Part of a small language model's weights.
Size: 17 layers, width 128, 2 heads of 64 (1 for keys and values), MLP 320 SwiGLU, vocabulary 2048, 3.45M parameters.
Architecture: no biases in attention or MLP, untied embeddings.
Each number is 128 + 32 x the weight over the matrix's rms, rounded and kept within 0 to 255. Layers, rows and columns count from 0. Numbers have three digits each.

# layer 3 MLP up, 320x128, rms 0.105, rows 232-268, columns 0-127
152112119127113127095144086099142095141084128160204156136135145111175102155115097099156170160084146127163115120131115087134120160123090133113163169131091153132151118116130123118136092111102110109133166109135167119064131117121166170108116156090116139153152153147153100157134167142133074076134179125115154150135199132107088148151076136075116112110119155142157168061120115128129121080121
110130127138120160100152134143151156124157139163083130136103098141173117102137105180133102124126154135106129113196180172164133140158137115135109103099137146143136136088136048151127149126119132161156151159139171131082104113149178095158127113171133115134158138131127149143142126157103044106187123140141116102094146141134133090170086131146099144091103138086131070111181146144099137096107
133094113083148125121130143084126120159096141084135125140130128125110132157123134116054123070136134099105136120181156148093102162114144086109119081139156169102156149145089159099147138189054108099157127159090134043118125119116084142146178142138128108076126086149172102164148108162126101097146039078089117151205137132183098092143119082144134153123107119115121143102097124116135113130129
149110128154137096132120143103117163115147072106124150145138069127128118133149136113115109095149054153116114135116149146113111170153186144138162105154114142093101111148108085051136135165117120143109171119217131099113171154171070084155145123118144194117178112165122143217109116150149149076137077147092120156192163136099116162100116098086113116095141185163175108125114120102119190150115
150075180133209087164147084136128119089139169168038074089109138109102141133219221176097094105137097125189170135131069122086095157120141146118091064056096192153154149104109162009075239105159116134108151050126172123190098138092111128169173096100109176134105130156144105157035054112163150170179143128131135161181193098084107126060137226127107167125123072164154145183099072124081131179151
077162144086126111109137151104122078134098108133126155086113157106118131176173095124137149121066146121092132074070225152159117123148201158137155111156198113086110137136139083131041101118103134155110159102115074107132114132127191157170113182129132123107136125119102103150121107103098143110098098155136111127153079136141140177110088116141131105158063137142110158105123136113160140113101
076161123117105162100085117124087107126069080092130099067181075153137146146147155123111153143124162144149133117092103169048106126138136119161165118127090114181135147184130133114159160159161133166144179141117111125131110074155139123086139135108158137154124165165142182089139136149133143143166148128083127106117141152096118175189111173084142137132077187143119192119154083148181104153100
179108146138205126124119097081144135117137119092140055114145185130157068182122128097121144135122149093152168138156154101145111083173169134119122145177110132111101106119114148171075111166140117143116089074156089116160145118184212112126155121091166110189133083098127144107113146158137154174178081115116175058149182130129119189061145088132109109105085103184106084117178131131167150133072
101123125158151123097184056124170118135111116138092072077153198147111113154099111145195132135157202154102093079088142167082136081182119124084158159117111129118095144078103143149128140107133119159133093081156114171125135117136148123113099117112113145110139176167173133133129149092082092145156147089121146124107081154143100139152184139162156159093090107167083076102103148147093137175137
140159090148151103160176149142147153147068154083100137176081136066148200135168075068066114154127128078174178184103076110168076188060114096135082156090077149078143121176128113092108141118134082113111139154093031113102123127126102149139094111151117181155089098110121065168114133131137088080131141145133161220175131108166149148114154152130089132128182160104132156160092173112081082092159
058098168148123155106138110156119148151118142083115102066145179098130109147092201142201111155132097133078096151149115060119130160116149130116124133086141113175099167154076069075091154107160136077105078175177054208176103090099113135108093174086125164128146139176095122138123184176119150120114164119107082073119115120142100125096142098051136173136102110172142142163140118136125118166111
123105160100114203094105159171138137222100137092141098134152068215121160141091115169103170103026132108139129151037105076230128171165150087059222142175095172091173103146091145098072061177129103042050073138190187153119137149085117136150126138113141079132129148104152135083171113118167105143087113072067133080231109157189107080140145051106180077121064056151148110152078104144116116030168
140080098207163191151139100178146139178121180131144132115131153153154129121145103126156100106121072152067125076108128146138077151114094207117151126174093061123146160101138097130169175179132159138131100178093084112151142158180106140131112140144175144165112097149145109110186128139176095104148107060164058139099129132054112081165128177151154113201169124091143175150089142091116126146093
135168184081154203134166109108083141103121118121148143124161105148142121099135077130114158113074132140147115131154134096098093129148067145113127142154111080106072150155104174110127124139160076139114120133123126108186138140157185107110103136178108100071155072121154110145115136131181097156119132125154120090114131173085152148110146102123138104158137182159142154139106158135133102117128
070087186148076109083115073063165137159171122166131223142156144142151131082072127142184166122111195129118117072112161167132104109091104130100119168125127131120105118112135098180116094130153125138161124169175095106130158098116178117145121085165089140197203144098130193111148215136138097138137103118139140138125115128169116113141118079091172106137104147120101106096148142138124136133191
135116128118116118126122107123119142099140082129094148137125182151127128122118105132142159115123128122124111119114120146128128135111087100117141122129099170129102121124126149157108107147114154124122157098180164160150137137153134148156163137153150157107129172118141190130125107146156110141126118153137136138189126114193159129132101102143145137127132081111123093128109119119141135136132
152109121167129112139130090133134138132120113105139101123132139115100146119129129102124084152147139126162127173174128092141116144112122116088112133087133123088178110158100162163159125106132132104160088132132106152112133109116145128102130091182107122134136139124142096131081116118140124118132133112131096129113124111102136131119158123141161153108125109153119116169122094159143108112153
120133135107171122129131126158104099097149152110105171129118074124119128145160069115095113087144156143147104186159058132144145120173153137128167107143168118164063131097199143142158137123152107144134132175105108101134142150113144154107056153129098100167137107147107125113131096117138158154121106202118143122132145129145207132144198120106134210127127172128124171150129154146125133099120
114123132127142133123158133131120133136137136127128137126112127128138134124133134135129130133105126130128129132113122138137116121120109138130115118133132145125109116135101149143140127130134137117132140135133131119132128101127134117133113124131125100127136118125126134113144138141136140129105130105120143121134125145110137127140145138130113123143131120127122119135136135124141124143127
116126111152091111120098147119138092166119091122120147104078121160131073108137113108123114118142125150144151132087118129125094138151153106175128123124118169140088146155137114108115145152098122139140111100130172154093108146143137125151183138098159100149084138067124168128130198155148145107172104133151123132111096103103151090126057136157102028112093089136164095116143140128139075093185
123086105138134181088105139128155102106146101153148116083140118179116140123067097135169160085116170160107092092156129197117161124181172131133171150178170138115145188132141155115133080194125041141135156196083097067113153142194163114166125207102123093108107154081177145124162138112077118102143123163181126061105155148112073099162140106171126103144194149112141140186148149042115114102090
139127088122132150124117096149138082110150133160106105089146129147163106094099097166172120138180158124097113128175104125077163103145094106129103126057145137110133121122138098156094131114124122115145138091091127142070125115144137134154097154122128138129140157134152168177152108109086076087090111111167102079115110140180148145144145128124142124124097125160103090172142106157076093106169
150096100134159113118115095155096127135126180141099126135049116076137109091143143117106106143103108131150122080138133179153090116182157117120168152112155158145115132165130100118097154146104145084072151140135106117095101141160094133100122125137147116188095128145077126171116103129118165088121079125146125183135138142137136097084091109129123104146141112093124145098138171125126122123094
130099161110150151079109158153165202143219088154157145112161143118177173045134143138120096131109131152073096101076092200150150162140097181118212100130135138093131099063154105174151111134109197181186153068089106153077115136164101088187151105163160081071097185141148145077167126122072144097051118153142145097102149113153110133205125162145131104145119087103134165174175177122158112141055
155147103040120147084160099118180087181111100145121138160147146106143074075148071129097112172097122127104139177172189110103068205068117151188137132151119141087203105145120104178116161119112126124133179159153159083067097133136144144155162088160138143163068130158072043201080167182125095127171153154132125133088114108122151146210141131156116112142188101135146191154156222162107122045148
121206133049124154075115089182145033130107020121145127152122120137186128096171050099069155103105097160126118115103152108136110167136165229172156111116082149110135123127064164039113122126112127140126178133138124067094127122124159070174134161126143120067165088129106166202167137156139154122098098173146141162141137089130187166176110160098031077149193124119139136080107161113164158098161
169134132131158137144136097165132151126159119078136071116081093115138169171114146094099158066098071129061145103114071130151052135109167119156135123191135108108157100124139155134116164119142149143143092152134183130137124142092110138102120087140164139106169129123125169182093139132118153129108098165067162173166130085145135185111168133110162140102149156170130073126171117164150120129085
054123091101134170083119171135127087060109199096097132111128209093186111068175067126221045116152166094197024111156176130105124113118052134126097121122154214089146194118134165225157172000068154039116141179110135157141129181123137112159077130161117099099172106137155105116170082154126119176050098137166137115161138129101106086122123032109123095154119133120179155099142140108124181061094
113140134116130118127126112142105113127108113144138123145133166130125114131137132125122128124144117122115124122147136119127133126113157116147127126109139153116129122129158104126140112135104129117151134130112107115109136148127129142137138130131141166131137110116103118162132103137127129116133126109130109124154131124146139119143120121119136156127126149143123133114121117104126120141127
177149133093153108157127142153109096107120158125110108075121151118056102150167129123112139087091085123125130166134093159092127128120109146143135140144148106104172133140090125128099130157131134106131133165138167130124103129127048139091120141184157153121156146141142133115095122137118152088077135138099141158131114134138088167106132128130110173159129143138108104199068081117105122125121
136120086173184122093133136069152088183089086168115112194069147147200161122069092129141100173097143162093072163167138134106134158156083160116115115045135117187128147138062136032103180213075135189132127165193115109081088160158170141122150099079147147147065113159163181130162159154146158156108153086092073123112182085110073179166123062094094098101134144110101132147112150074128144129164
137117126141149123134108136138119132122108138112114138142110136127105130141117136116119142126140122124154144119105135102119121129127162117132128109119107105143138129123119146113124132130161118116109116149106119136134116128130109138116123096135122127137141132118128134142122128129141142145136131128129124141128144127124121126105109116132144131137131114135139134139108111125136113133138
159111147063153156153153126115141130110126126125130106077135110153109159156137170149083167091108114130134129126144117140141167163119135108098123136145125111115184138140125120116141154122140188157139131083130169068117138059127136155108123127154114125099090129127146083161113130104096127155138111156149132146157092099143115077117150145137117132082158133095081153178120136142160150157099
131122122110119125144121120112126141124139132132136112114078148131108127127141127145120142130139129132140140115148112146135117127136123114133127116128115116152144135116153123142122127137115126119115155170143125121143117125112117122133101131136128116141121127133125127117121116142128146120138124128141134146131120112120132085136130151115151128113120133114114120133149119123107138146135
173157112111112132141181083107118156134112107166074062085168139187084118226154109141124149128061156157187112116159111137198158152173069156110142045145115116092100100148136120138173126169153177109199113101145202159134101125147126117139143161137216110146094105127146118099147055200139090115131110165191167120162122084133164128158101108158113145047100044098117073154189100169148136097132
088087145121117165076100135136126107113170130143152154117063080111136108104109148162139083137150146120099128057112119150074098127191116086161192142160174171129122162102142120149146152148130126121118127171154139141107138130154136121119088140130136131062186125108122184149137082102122102096100132110114082140130167144101153131104127077093149133165114171106142098121102146114184154141107
125080108139144167149168176099067133085174164065088141103163116093102225121161133136083127129097127096089142093145129137151165115169162139088090071147136160173114123146104172178167116144065114126087157118080118137183119071156094143133145153129117118118216119172136087102143143066158170175063135097086137122159000061116194130114196125169127190190150138070097132141146127121095177139132
# layer 3 MLP down (transposed), 320x128, rms 0.103, rows 232-267, columns 0-127
139119114058146020101169141134128101098099122120144158084036149155140106138129105071122158128169053134185152143126107085188144128137150112130112083057134125138112140080088112125100149155113174132204101097140154085122137112117139096153100144115090097192141114123136166118116096154140140124108165105103152123091160101092119126164137165131091151086086107136157131129207126119131158141084
116160100176156137140134180127158159135151108103107121108075122118180163166094098134147094132109185093102097102190170134128181097184067086127140116147126168177134108133119114121135130157157132161140146126127080161113111091089169150142094144193106203197164117161094096138114129135123097141125135120086080139071110100111162135119143100120132134113124105180133116110126099144105101081134
162129177105117128142120154164109129087110095107196131099124103120089140101183171102150110174130127166121089114100161132133115130112130099103134188168126137149104098135107155086114178103165121119104159140181153077154110120109117118135057085165137114181159165133115074076221176158125133144121164135137134100070044121174146130101128192116089180150109149125169126113103117105080160167154
124053121142133128122146183082160123139172116121156127123110110105065156069086145183143160147139129172138142115181086098113145093098188072159135134193085099125169136144185110127173109088102113127153113175073113145086155092162133152060158137101146210165127123122131105129145084100101093153103143142113132094136151161092122146144083069084197121105149098160100160157129121227085149138153
126057171103095104054108087144091103158152142128182141209150143180151114130120154136081120133148156186136179139128139126090091079139102143161101159091019154160126102118146127118030179111140159193110181124168130188171175203143152131106156094070141119100121195121191160221103076054109132154145122091123100102182175088048046165122160132099129106134131163096116198095156130121179140153141
104136116152147120131137151142127065090143105120118118154124219121099141087123133152132153099085120104098157114105181135177120134173178171173135061152136128116109115120094065156129174160119134133116144129096096155132068149089094152168149157156167133113136139122115118155138136121119114122102175160145089127142129146113136180096112131066094081137112156119099127150165112154196143101101
155131114163158168127116167075186130105135184086119168095098139104106159113103067109124137097076118178137075098112138106129104108193133145130101128182135164121069105131150137129092133181074183133099109139119104109127132099081126164148094130082122117149115097155138166135143135152126108139076119148141154113159111086116139111113061103161148089154142092095094115145169150137092105099083
086144090103117160118126094208123137104097147132163112058107095143146113135084195112105167084124133133056114100082092086093139119180170157113184125114157100098046065083160067194143059151113058197124098078170168181135139113121104150137076165150205154184146095127120126119108142062119076135087160140118182131117089152099103135122141102164128098131120101089129180138146135125138098123110
165150162118133150133123179097071085144119141114136096145182062130144120110155096102121053169096125132089148134110068083110156172085101171163132138125126041118122074098129106084084113181106098071112157166104136101135126172105122140179167138141152085095095076113168155100171114121081188099089141156092108122127146079154112147139068120101098103137111160080124185040123113090179147119106
130143084089140122123169181100147094146130177106101124113160167053109199180174123128037156100147178107112158111100140086085129103104122139167128107124146104113100125125183074101062155147117118063131098116067113108107098104170164184133073117148186127095135059050112058074130093144129159084095102095120069074163174105109180152093167082148102174126115113139131073131056132148126044106165
135154141154157120116154073145121144156098085100095145094127180143131120102105190084173141156125096110133167156103164118100098156131160142105129122073138117171107204172057094164155120103087137065131159090133101199162072117052070142108067158107132147129115109146100109179136197122158196124132148108128091145176138126130106184118133095116113119138132159155147182164105161111148096156107
125168131111147080182117139114087029153148170152138140125150097201101102115125166045090084127161091105147141135131135141166088106154125145114201113135040151155108085155169130079083106090250133138067145129151127100135092152152115161115138117202176144146121118128081090110086183132094129153083076136046092089143116190177081080098051165147120113154152162096129088111120082105093203179093
147090092210148151197159078147090095163133188155110104091097125104115123156162137120201125092115110122072087115118121127122089135123098144136151143189133081089152096125147125088111197117168132147120113125106163144149110153192139126143115170159163134185133114125166084135144136139139121077141113098125120130083099129093162086142070139103104113156140081094128192185117108126078085138162
094107102170138110117164103116144054121144147084134148133124121120140179136119170068156149134154110101086168084095125189166099131122145139152129111098153168133185078096137136146137149096132142134105128104120121136104121074092074126134113112131102192138117150138099126150130188126132166115134125137070130139143124157177118113138114170141141134142131099120108112129146096108128157121145
125107172098095121181108150178063188173183036142203111186133122140109155118119068109189126099134112106140101145063206074195128093111076115201100082102096156134097108171043107136123115116137134149073154120103162112080110142129099096116134126116087181149100055086086073186134110147161141049125165137166100098113107166091137136134083108104209125160107142103171166132126087148161150127158
127122166123173110126141131148155142161107120069129141196090101126160096156167103122138139141112126091097121147116103150108134140138088131123131140111173144183168148131092138131127187124128124133126117129125156097101096136135118146118114118102111086108101101127136082093123119112094130126099106109139142138109126104076127136081148122135102104115124137147144182125112126131132116116118
096124138119140079079136148135190161102119165159076171109141173160120136170096169147117168077124124104125130115114161136084130106153155121125102162116146146101137147131171084115096139118098135132137151103097122089099124142105143109169090153101123127126143117159114137161122164171087153130092113159162139161136147160135084166071126147129084121121111139124111105098084109095134169142115
156110134063155148096122207128173119125080140104133120158107121116181140112150099070157070118036111115138188096104102082132077086128112127061063112099115156107108124123104137085114123119119147077136163093164057156176201087130084147101112097146094097107105107103062186129140116153139108107132115121112120116153162159113144136117005161085187110124122075114124106103080102125105098138150
141129126134127130126127117127134142140142135128129116130131126115121129121133115119131133131132131138127112138136125135137121133121142137137121121133131125130104126131126132123134096124125129126135117127143126120139134116129136137115106133140138113124129134126113127125129122130131133123120132139126152123124132150132117163139134133124116118134126128128136113131113129127142115146132
171114136131117152136124172132142141104191102109165138110145171144107133135113163132111128157149127170130137124160121070117111177207079151136077081128145193181083125150099113113158132134111098141128149119137136105138084091124191158171173150125114122089102156104126120126156093195096159079175130112106113081152126142146156145136109160122141143147114138125147156137132123080089134133125
084167113145125157124091099136134135111149108140163125068114044116192134136164128131133056109112123124110149156126155109073127154133035094123100129177112129056074114103149116127068130086091180169153132104156167189057101180145153166085128141168146157167113053198123146139175123123170194077050128116109144177150134152131204139139002166100072103171126194138076148102105116136083158067106
130095116153148128128136144120112160146127126088129098184122151123159102145109145081103122141138110168167147138158106093177128142152178133116097104207169165175138152127097140116136126142169109075134133093137143179107145112144086175183112076145123126170130124142055092160103138137120130088125119121101095145101130160210150141128153161131122132117092086122163063127130137106153099210123
117161144110151153133125118152152124090139167150074091130149065137153126112141148130119150091125111091119134127117141109125065136134127130139215176134113177110087141115108111110146152113104153116168144096096121110117151116128124123109133099186111144118148119187085143166143122151130169142093121134105105152170137125150126078180080171093143115124143122113111125104108130109113132097089
080130163097094101116128124064107117191113134095118157167133060145092142109091014135123137154119099100082138142108117126100084143131150088106118048109194091081133118109133093127110093098189143166140136172147074123206134083141132154116201189107027124133130127165117136122104108243102138140105171148059107132141120123125133117093095116057173130166167164195132109104099062146149128098093
066134119105158223090095151196198102113204074143108106098145145170149085101119047082077091123123088139098108119110166132084114144081137078161117104142138127143106111135170132121074119129124134106175176140099149085124077117053166127142090082144172099143146153183131106154077125136125111129170165123128109107174090130178169147205151158178136125152126154164214171131139242107128027158126
124091105182190117164094130113150118126180132186149157100179124154137110134105170056192144104142143239121141123110146133080133103165136138086126112154190158159116096104165108125173152148168150095132146164121081143114160074095175139122110084114128154150135156083222131147142132127141163165166138135073150111120117162102165156153144115139179096150121072146187078075094101096155155154099
122104167081087051127121100072090137068154169083106123100127071150173124140167116098201119147135175139174132130102160105078208142089128191103100221103136122098140155047119115087138115170103166171142133147153082133101091085122174136139116128098147123170046158102152103136172129136080119155139113087187118136116138130131107045159102178141118140150149098093127150151078120109137115214107
152110144179200162091114147081169143140105211151133131134134177121148115108156114122158164071174073101166106106113169127118101114198095169132084092134088129095125195100120117162097168211124163060113130158140187091095123110191116199146088067106122083168162186170086147116148111133160113151087097143171196146193102065120070119094116166154089145115152115137136179054118173152061039066138
137125129141127117123124112133127127110123138118151131138113138124137119135155118133136123129121114122138145126119142118143118142114131136117139108141125142151113122116131106126136147139111123139104131135152143129144142113154161117114114108114110129120117125135104120117112140125131141144130122129105136131106127130118128130109136121128112111135125126123117131137150115120135152108148
139168174190075165173140119161126103158112148150121145138165141133128099135082123094124077163150146126189140119119129152117119091136118185097100155109146198149165115132153118165138094100100130116101084173150160148092167050126130205099111145127073136136121126141121179118110131088053112145072151135152137083158106129043147064097110137131155085123134179168114143159165139162120125104131
179110093101117114093091146143087128184104128152010121101133164156160147117096174140158147091160243139099139123207152131103075074125149181136085160061218152101166100097134137100089169136121102137155183170160081141070017124158152213114117082115110094120178160179153186159172137124123167103060119120132172111060067149169143148143179171156082130072113154143098128095140120011067117214047
127112121115132112123102113121142141139140129136122119138126117141115139112128152121142118134114121126132134130140125125142127135146134129125132101148130107118124113121122118124125135128125138095137122132119118147120106129139142135127125134119110125133120130145115129139124140133128129107126152136123113124122124116135142117119136131136120115105154111099131121141131126128142129102127
137137104096163156106119138134141169131086176102106144135153153135168173155066093074073134116091128032119142157095106139069127108114168103102129098117095124083155141167139138150103102174137150119147125132148167125087107144103118131124083082148120123167157148103114123138124198134128122166111086118121110126172102178177133107138151122108126176116139110128130115128133163087096086106163
126142131125127119119135121119116121117140141127107148127134148129128137115127146114116118139147130116138114134135128107118138115141120120117154144116128118126151131122137127130159131137131136143138101113107103119123153137138109146128137126124115125113125129120111149144116107125121131120143125125096117132122124138131130125141105124128137138152158134113128114155114129109107107112122
248115106069106140154169136100100118191116152031093145133137112105093132139238097109087125094131063111190115122172066112119114137154064073174167100092174096175191138134094161105133110124128112122141072093147170107099143138113139177103086185111191110158104138068151141183122076089143095194063165161060117140129167088112136121123194156135094104190068077140059241107170128121088129137121
107183148107121153122107126108141116109099140161109119141105091153094112174106071073134156103105100147163090151114128121102171139092125225159129168100117060104147127116091085108133135110172145136108131087104146110157155111117177165165149149105112113145111121099160106131150144110143200132090178105117149166175127135103106128162139178104142134059091096132215133074150110108094140105091
# layer 3 MLP gate, 320x128, rms 0.108, rows 233-268, columns 0-127
116124117093141119128083103085087079128138145129122132085166180173098121132156104081149159120091126081148091110102097160126105051124122104076105147159120161094041128110160163126129120160101099080147112116134167082137151150148100154117103115140126076109118116121135106083136156089117162195126108096126139179144114135110090173123144157126078180152120117099149216077123122158072179089108
071110114187094156092119073146099187122128169168154164158146161108135107097108117122165109177119152146128133130105179098133133106142162131130117165115132150166104094131103077098115127082136134133105155138161136177109121159165161148116148092100072136239129131127093100128132131103141125139133161131145137113070128123127179117150135170117114113087151111101139122113139155134153116144146
150176122110144136149142145093057154106109091123098124192083095098157154114165141114087110105138065149119150154125135129117091180175184179097121088165148129100128126143128165094150141117098151117150157077128174101123155106153135109127113111107113150070146149192117112139106116156128106172093070160112141122199141089129115125093133152063110111156083166132098125125110139115098162137082
152029145187134088118109105148163092096168115194109091147153185149123129129165232162105044078172114138153182101124092148090117152191130201109087062085139160101114175058061132030081187108184117173080138132158203044177131120104080093078188131084096191122161151095148075112043059056139165126110142094063074154162166068086089147073137196125102094124146095130099105140088112041172177145118
142134143137078144138087077146122123137107144124093123145141163111108143176096098124152102165142142162147123164136149103091150101121148080115144160078126155121198132141156154104115129070105079099131151110079105141116117127116099085148138100132071160104124136147123108116140122107149129141150099113113116087118139071108133091128148104123109164145102112119152129153062119173122080134199
124148150117164124156151117144106150115129172093202110119112090164121210129129167125082162084095133086176158145118130152154146142136107128116078160158177098101092086142134173105142167139135126181117134161120125101154141137127099092117106135097122089118115086104179120140127106116136106128162148163143188091134179122088142123112127111177135079166180138108127135146134122131100126142067
090093167127054071110087099079101131152069175163138195194065142116106131096105108136150113157143124161125094054106098114123134174106099081117133172100144169164159101153118114084137115102131109114135119164129109162131134090146100125130196108130050163130146167154119101150114172090150098129167141145149098178141115104116120111157085101118172158156121169116145175105082172104120144170128
133136165151115134162135126118064116120085092113153146127123072097133067100151138164105079130167061134089154101128133108152106143119179126139123099124171118158159108111133108064136082125123091179138156167128127111084113146116170128193125156172165154134082153072123186127174107137100058120108063176133113175147149049128125131143122097134142119149138099097144127130151198103116119110103
102166116126111114167171090170159132136093155110115130189074155062166230170132157113081068120131109133162194135123105144165093205081132065113131162155065085096160147146140100145134230136218080134108168120097068085119122023169142138131057102196114210146074108073119074125125181109122164081158109128091141147187102091094149116109135110153105115117156216100102167165102167133173064124120
071116134138114144094141082171135125175132090106110127055137199103154108163121185160203134126103112123055102159128142068120145182134142138121137119118145126165066172157072056058085141117156148084118123134152074167166088113108099136113091187105121170109128125171098123180126169185120161081107142102097095096099131132130108124098126096068101165167075118192164151155149138129098138152124
153109107169120098214121148128041172112105156140083161169134173137072159142143125043140117175163150070163128183181191077109114125142092125124094076055074069100041161140097108155129124093153129104079173102106046137128121204138068122116128111086078143159134120136088046112107121109093163163189090153223183132057137218096184120071131157115126154138117152080108125205102132120099195175110
071152148081092047101142169126125103078172061111148114149170077125132104125110103123092140108133190143186124131127173154156180120154152104145110121117152159115115140128104174163120070113123058127153121137139160123130125122079130096129140142137082113090121177078094162146104091125095176117127141202072208115155178132210111100097134085146102134110076138173087088089139134125136149127074
132102131094132158114159099172118123086128130098129169140141083166129111097147114122148126111109134117142122139138083091150097136159095149145150150132131109107097167130164141179142093099130093136100129126130086148113123138128132146165131092126129125104181081151151165144154138120144077170148135116136117142096121169111128091117081114124182141182142152111135116118118182123112123159104
099105191092131107127155123139187119136091128139158192083098109147138159108086112088136165085137175163157149075128177171124020124096091070090122136147140142090101120153138126135119128157120166202163081156080158051103155012135153156139087074229093121133159174085095170174120202129110151150155135085200089184143154160123133153125166095109162066143163180077084158136093088176079131126107
129104068169113124119113146103104104113109092145124115091130131150088128117091155163138106121125124143110134125189151137140169129130116116123155097112103129094142129095176122133130118127121097099151133123105142146147135136151143144150154141138156144122148123129143161131135121104122112149135153138130073125155091143150155129164113099121127154133084129117114106125153106120149126132128
090139154117141116095155158095140156151081144151118136107107100158150140123106140162131144108076139137121136084131138145114141120124136124139114128146163111126101144092143132081083126106097131129155157116099141105132140142125123108095138136100121157121106111167132110128158152133094142137108089125149163147134113154173134172132132167131091127153117191106113165106124142076115145131073
107138138155128104124128099121139101085163145101101173140132095172119128134170094129106108110133166152157093161141064152143118099178166161129143134129173116156051075102168113140117141130149098143134128161096074136156146111116145149100071146138070131127167102154113133104119130085154145135122117155133151104122144125127168136145134139102117206129166177122096160116136110125128140114097
123139154123122124117142124127132128148128119121137138112107126132134132147121136133133122141130124136134130135129115138120116123130131123128126128139126156100145107121115137126126120122128130118141133126125134129133124101115121122129116136142121126144135140131129129126143153131132124145130117111134124112129140122135137118137143130127121117126124120124143135134137125126131122124134
110115124096148079106130117118116121120105161160148136139107109113138143084130133143118127112096119099120098116161131175112171094109095138133132125093090064034156139139104166100099104110136154103128129103088090066158128091144136101114103123139113148100130116168146140134132086098111131142087146090128136112140143192100141185169188127069105165129114161097110119158115116157132163125083
107105095097110158104075142145121069105114105169132143108155126159118108093075114116156156079157139159071102082125135180124157129165173124174177121124147143103138165131172169098132163173091060139104154144122095049116159114186155109143128192119130078106106150081123147160147097105087144159146128157148125084127120115124102099151173101159136100118180167094143128170126174076128139108115
151121137108125150121134130102132163133136126114142126128113119092122141137156157119108136124083128146164147104118175153162169152065161148091140104173162127123103077114127091138134139162147108144140165146157185092135159154156107178098115083085122135107143121142128105114094159158136124168139170127096134112147150103147069167104163156096108163128135146098130163109099135087134154154089
127144166123098123131154104097121122128116095137165145108144158147187142123108125138152126135156101127122130134144180084113111143097130100100103132090078153155146119091151166140125128110116128171127143143187113154132156110114144137137119125131093160117168143108150163096142155125144066219113164133108097110135110102127135128158126157133129150134152113143156133165123126129120112152193
089100134157111123098060141110106091113105156123128162164093174150130123124115116126168122173167193169172143090117159102085134084074172059154115168129180138155124163137128116112069145093132043156090099156132120110130156089211106123119099109178090129107185104126114097176088162086185156123141063082082064087159061162054125151054130115094236156139189185106153143117131128091145117150171
126130128162138071157088111141103133090214139103207130103153095158172179147113194158144124103127123109136085121109071133155154089152152183049114099120141120088092166084159122111164101171167130115102110132121104165104167179144113102155149120094113151135171113116153191064156086093099127141109082068074113145168145163180112164078148098146168118083005159084140068104106017153115208164139
137163129103144121085157140158146162154149105140161120085159141171115133096173113106088102084072161138151153123060127055133150173060111153122136124124142100163095109117129151203092147156138146101167116080167111144107195127134111181108113152140161142066177036085195132097141124138155167103040143125138143152152048247147113145174051157196064085080123175119119172072131025077177081139095
055188088109081116100139140107087166115124141200103110118130175117156115126110089127144122143108198148188144156183157119114150109109051127104162112144148149136135132109137104131085086170087140097091138114108053176065139129114121155163090105127121134144089113140129085078174118122096115161124137138153088099080114206152167071172113156134060105114113100099149159107120098074095095131159
084156078117114132089067171135144117112133120128117137137150190120128107062117064116213060161161200085176062149185201097113172113145070073138060122044081163102193188183128113209136119041096155048089144196055122148189150117156095142121118121152083144080166152116095067142125192128139087178120113117177139099167125109118191123152111099037131137115058125112163180143157104164121134079100
146140107136120149120138133129128131110132126137131138147150121117136151114128113121133139124121139124108120129116130138117133139133116132116119137137145131120135139139123127134123119117124140122118141106114092124127115126118135132120113136142128092120124129142147129102134138138113124127127129140139140115111129152121127133132104116144130116129151120119128133129120134120138136109124
172182149095147163137194168118135086084136172113098092091089144128085115141158140123097129083125121135127148168112076132130126139160102142119166138163089112098193131132095137103097176153114146116149129121117172138079089120130079086111120175137164092085126111147157145106088108155109154151049116181096155149125127151115110152141120115139121130164135107145106091194075121147137071121119
166096082177113144119179134060179078185068093200123070123180138157154169110044137115136106172103219162085135098167079165109086098156118151094136111036144112136139109141127145049071184224103147172117129186141103144073108114191102165080097125098173090099026122170112199133128125158082122111112129125071093092106166108199086176160091137126103095086140123073076119161170137103079103109112
138123123136137122138133129134145146131121125130151120127144139132109137151109112137126121133137129120110140125132142147131144093132128127132110124138135101122121120117118120135136130161118147133138113140129152158134130101123139118139117122134127113119131114120133134116127116130122114123109144130134121133117119111117113138115087124143138143136126142115136113140156130124145137145111
120099088084146159135145181085144087112082122170156094065119104127159154100124139155067148092168127122149112116117130157122121117150142096120107131115119132109146113146104138109141108140154163145129080119131094091112140081129151134128155123109117136106118137140148185122134147094111112153124150136123155146162127153139132116144187149101113149123107131094058164158126124117118110127117
120125129128112089132130137113127133131140133140110095124122136150139118142134116131133136129141136126129143093106124139135127109136113122137139148127134158124135146118144130128123109145120165106121134120115149115106129111126126126129131121110134124131130130128125141108140118129127134152123126128129119131127132133152132131131113128119150105136126109121128112106124121127153110107137
055130083161043140080165101103127096116120151150166090186073146116106153127118191146161101154166136090073137132190138161150105068132103133126187139085049119035129133103180150116146134132063157124205129185193088127179132101100201110194164176167138144139133120171127154131183053143040090118134080114147097084052112181167135071147124116111114153132166124055070091190111137075181101118148
075086142159122149068113076157202111143148136154111123092165089105145114164140107137124095187142126132124148116155160157118100163134123074144130156136162102139134119126153134178145123134167084095120145146138092157113132119158127122123114135112126140107169149094159164190133091115136114117146119121166120110126135136103140111116147071109120121128115187126182141097131060139134171116171
159121113056181158087157098098170146172135161147090145133098084182112095145184166110044123102119111112137099204119097092153084161098158173118164120124156142073102169101151122059161155131170144143113096168099169099063092129049161129138121131186167139139107033096120119142036062187091141054185089139072133185089157062137067135102105168120097154091118125144131130086115223195155108130149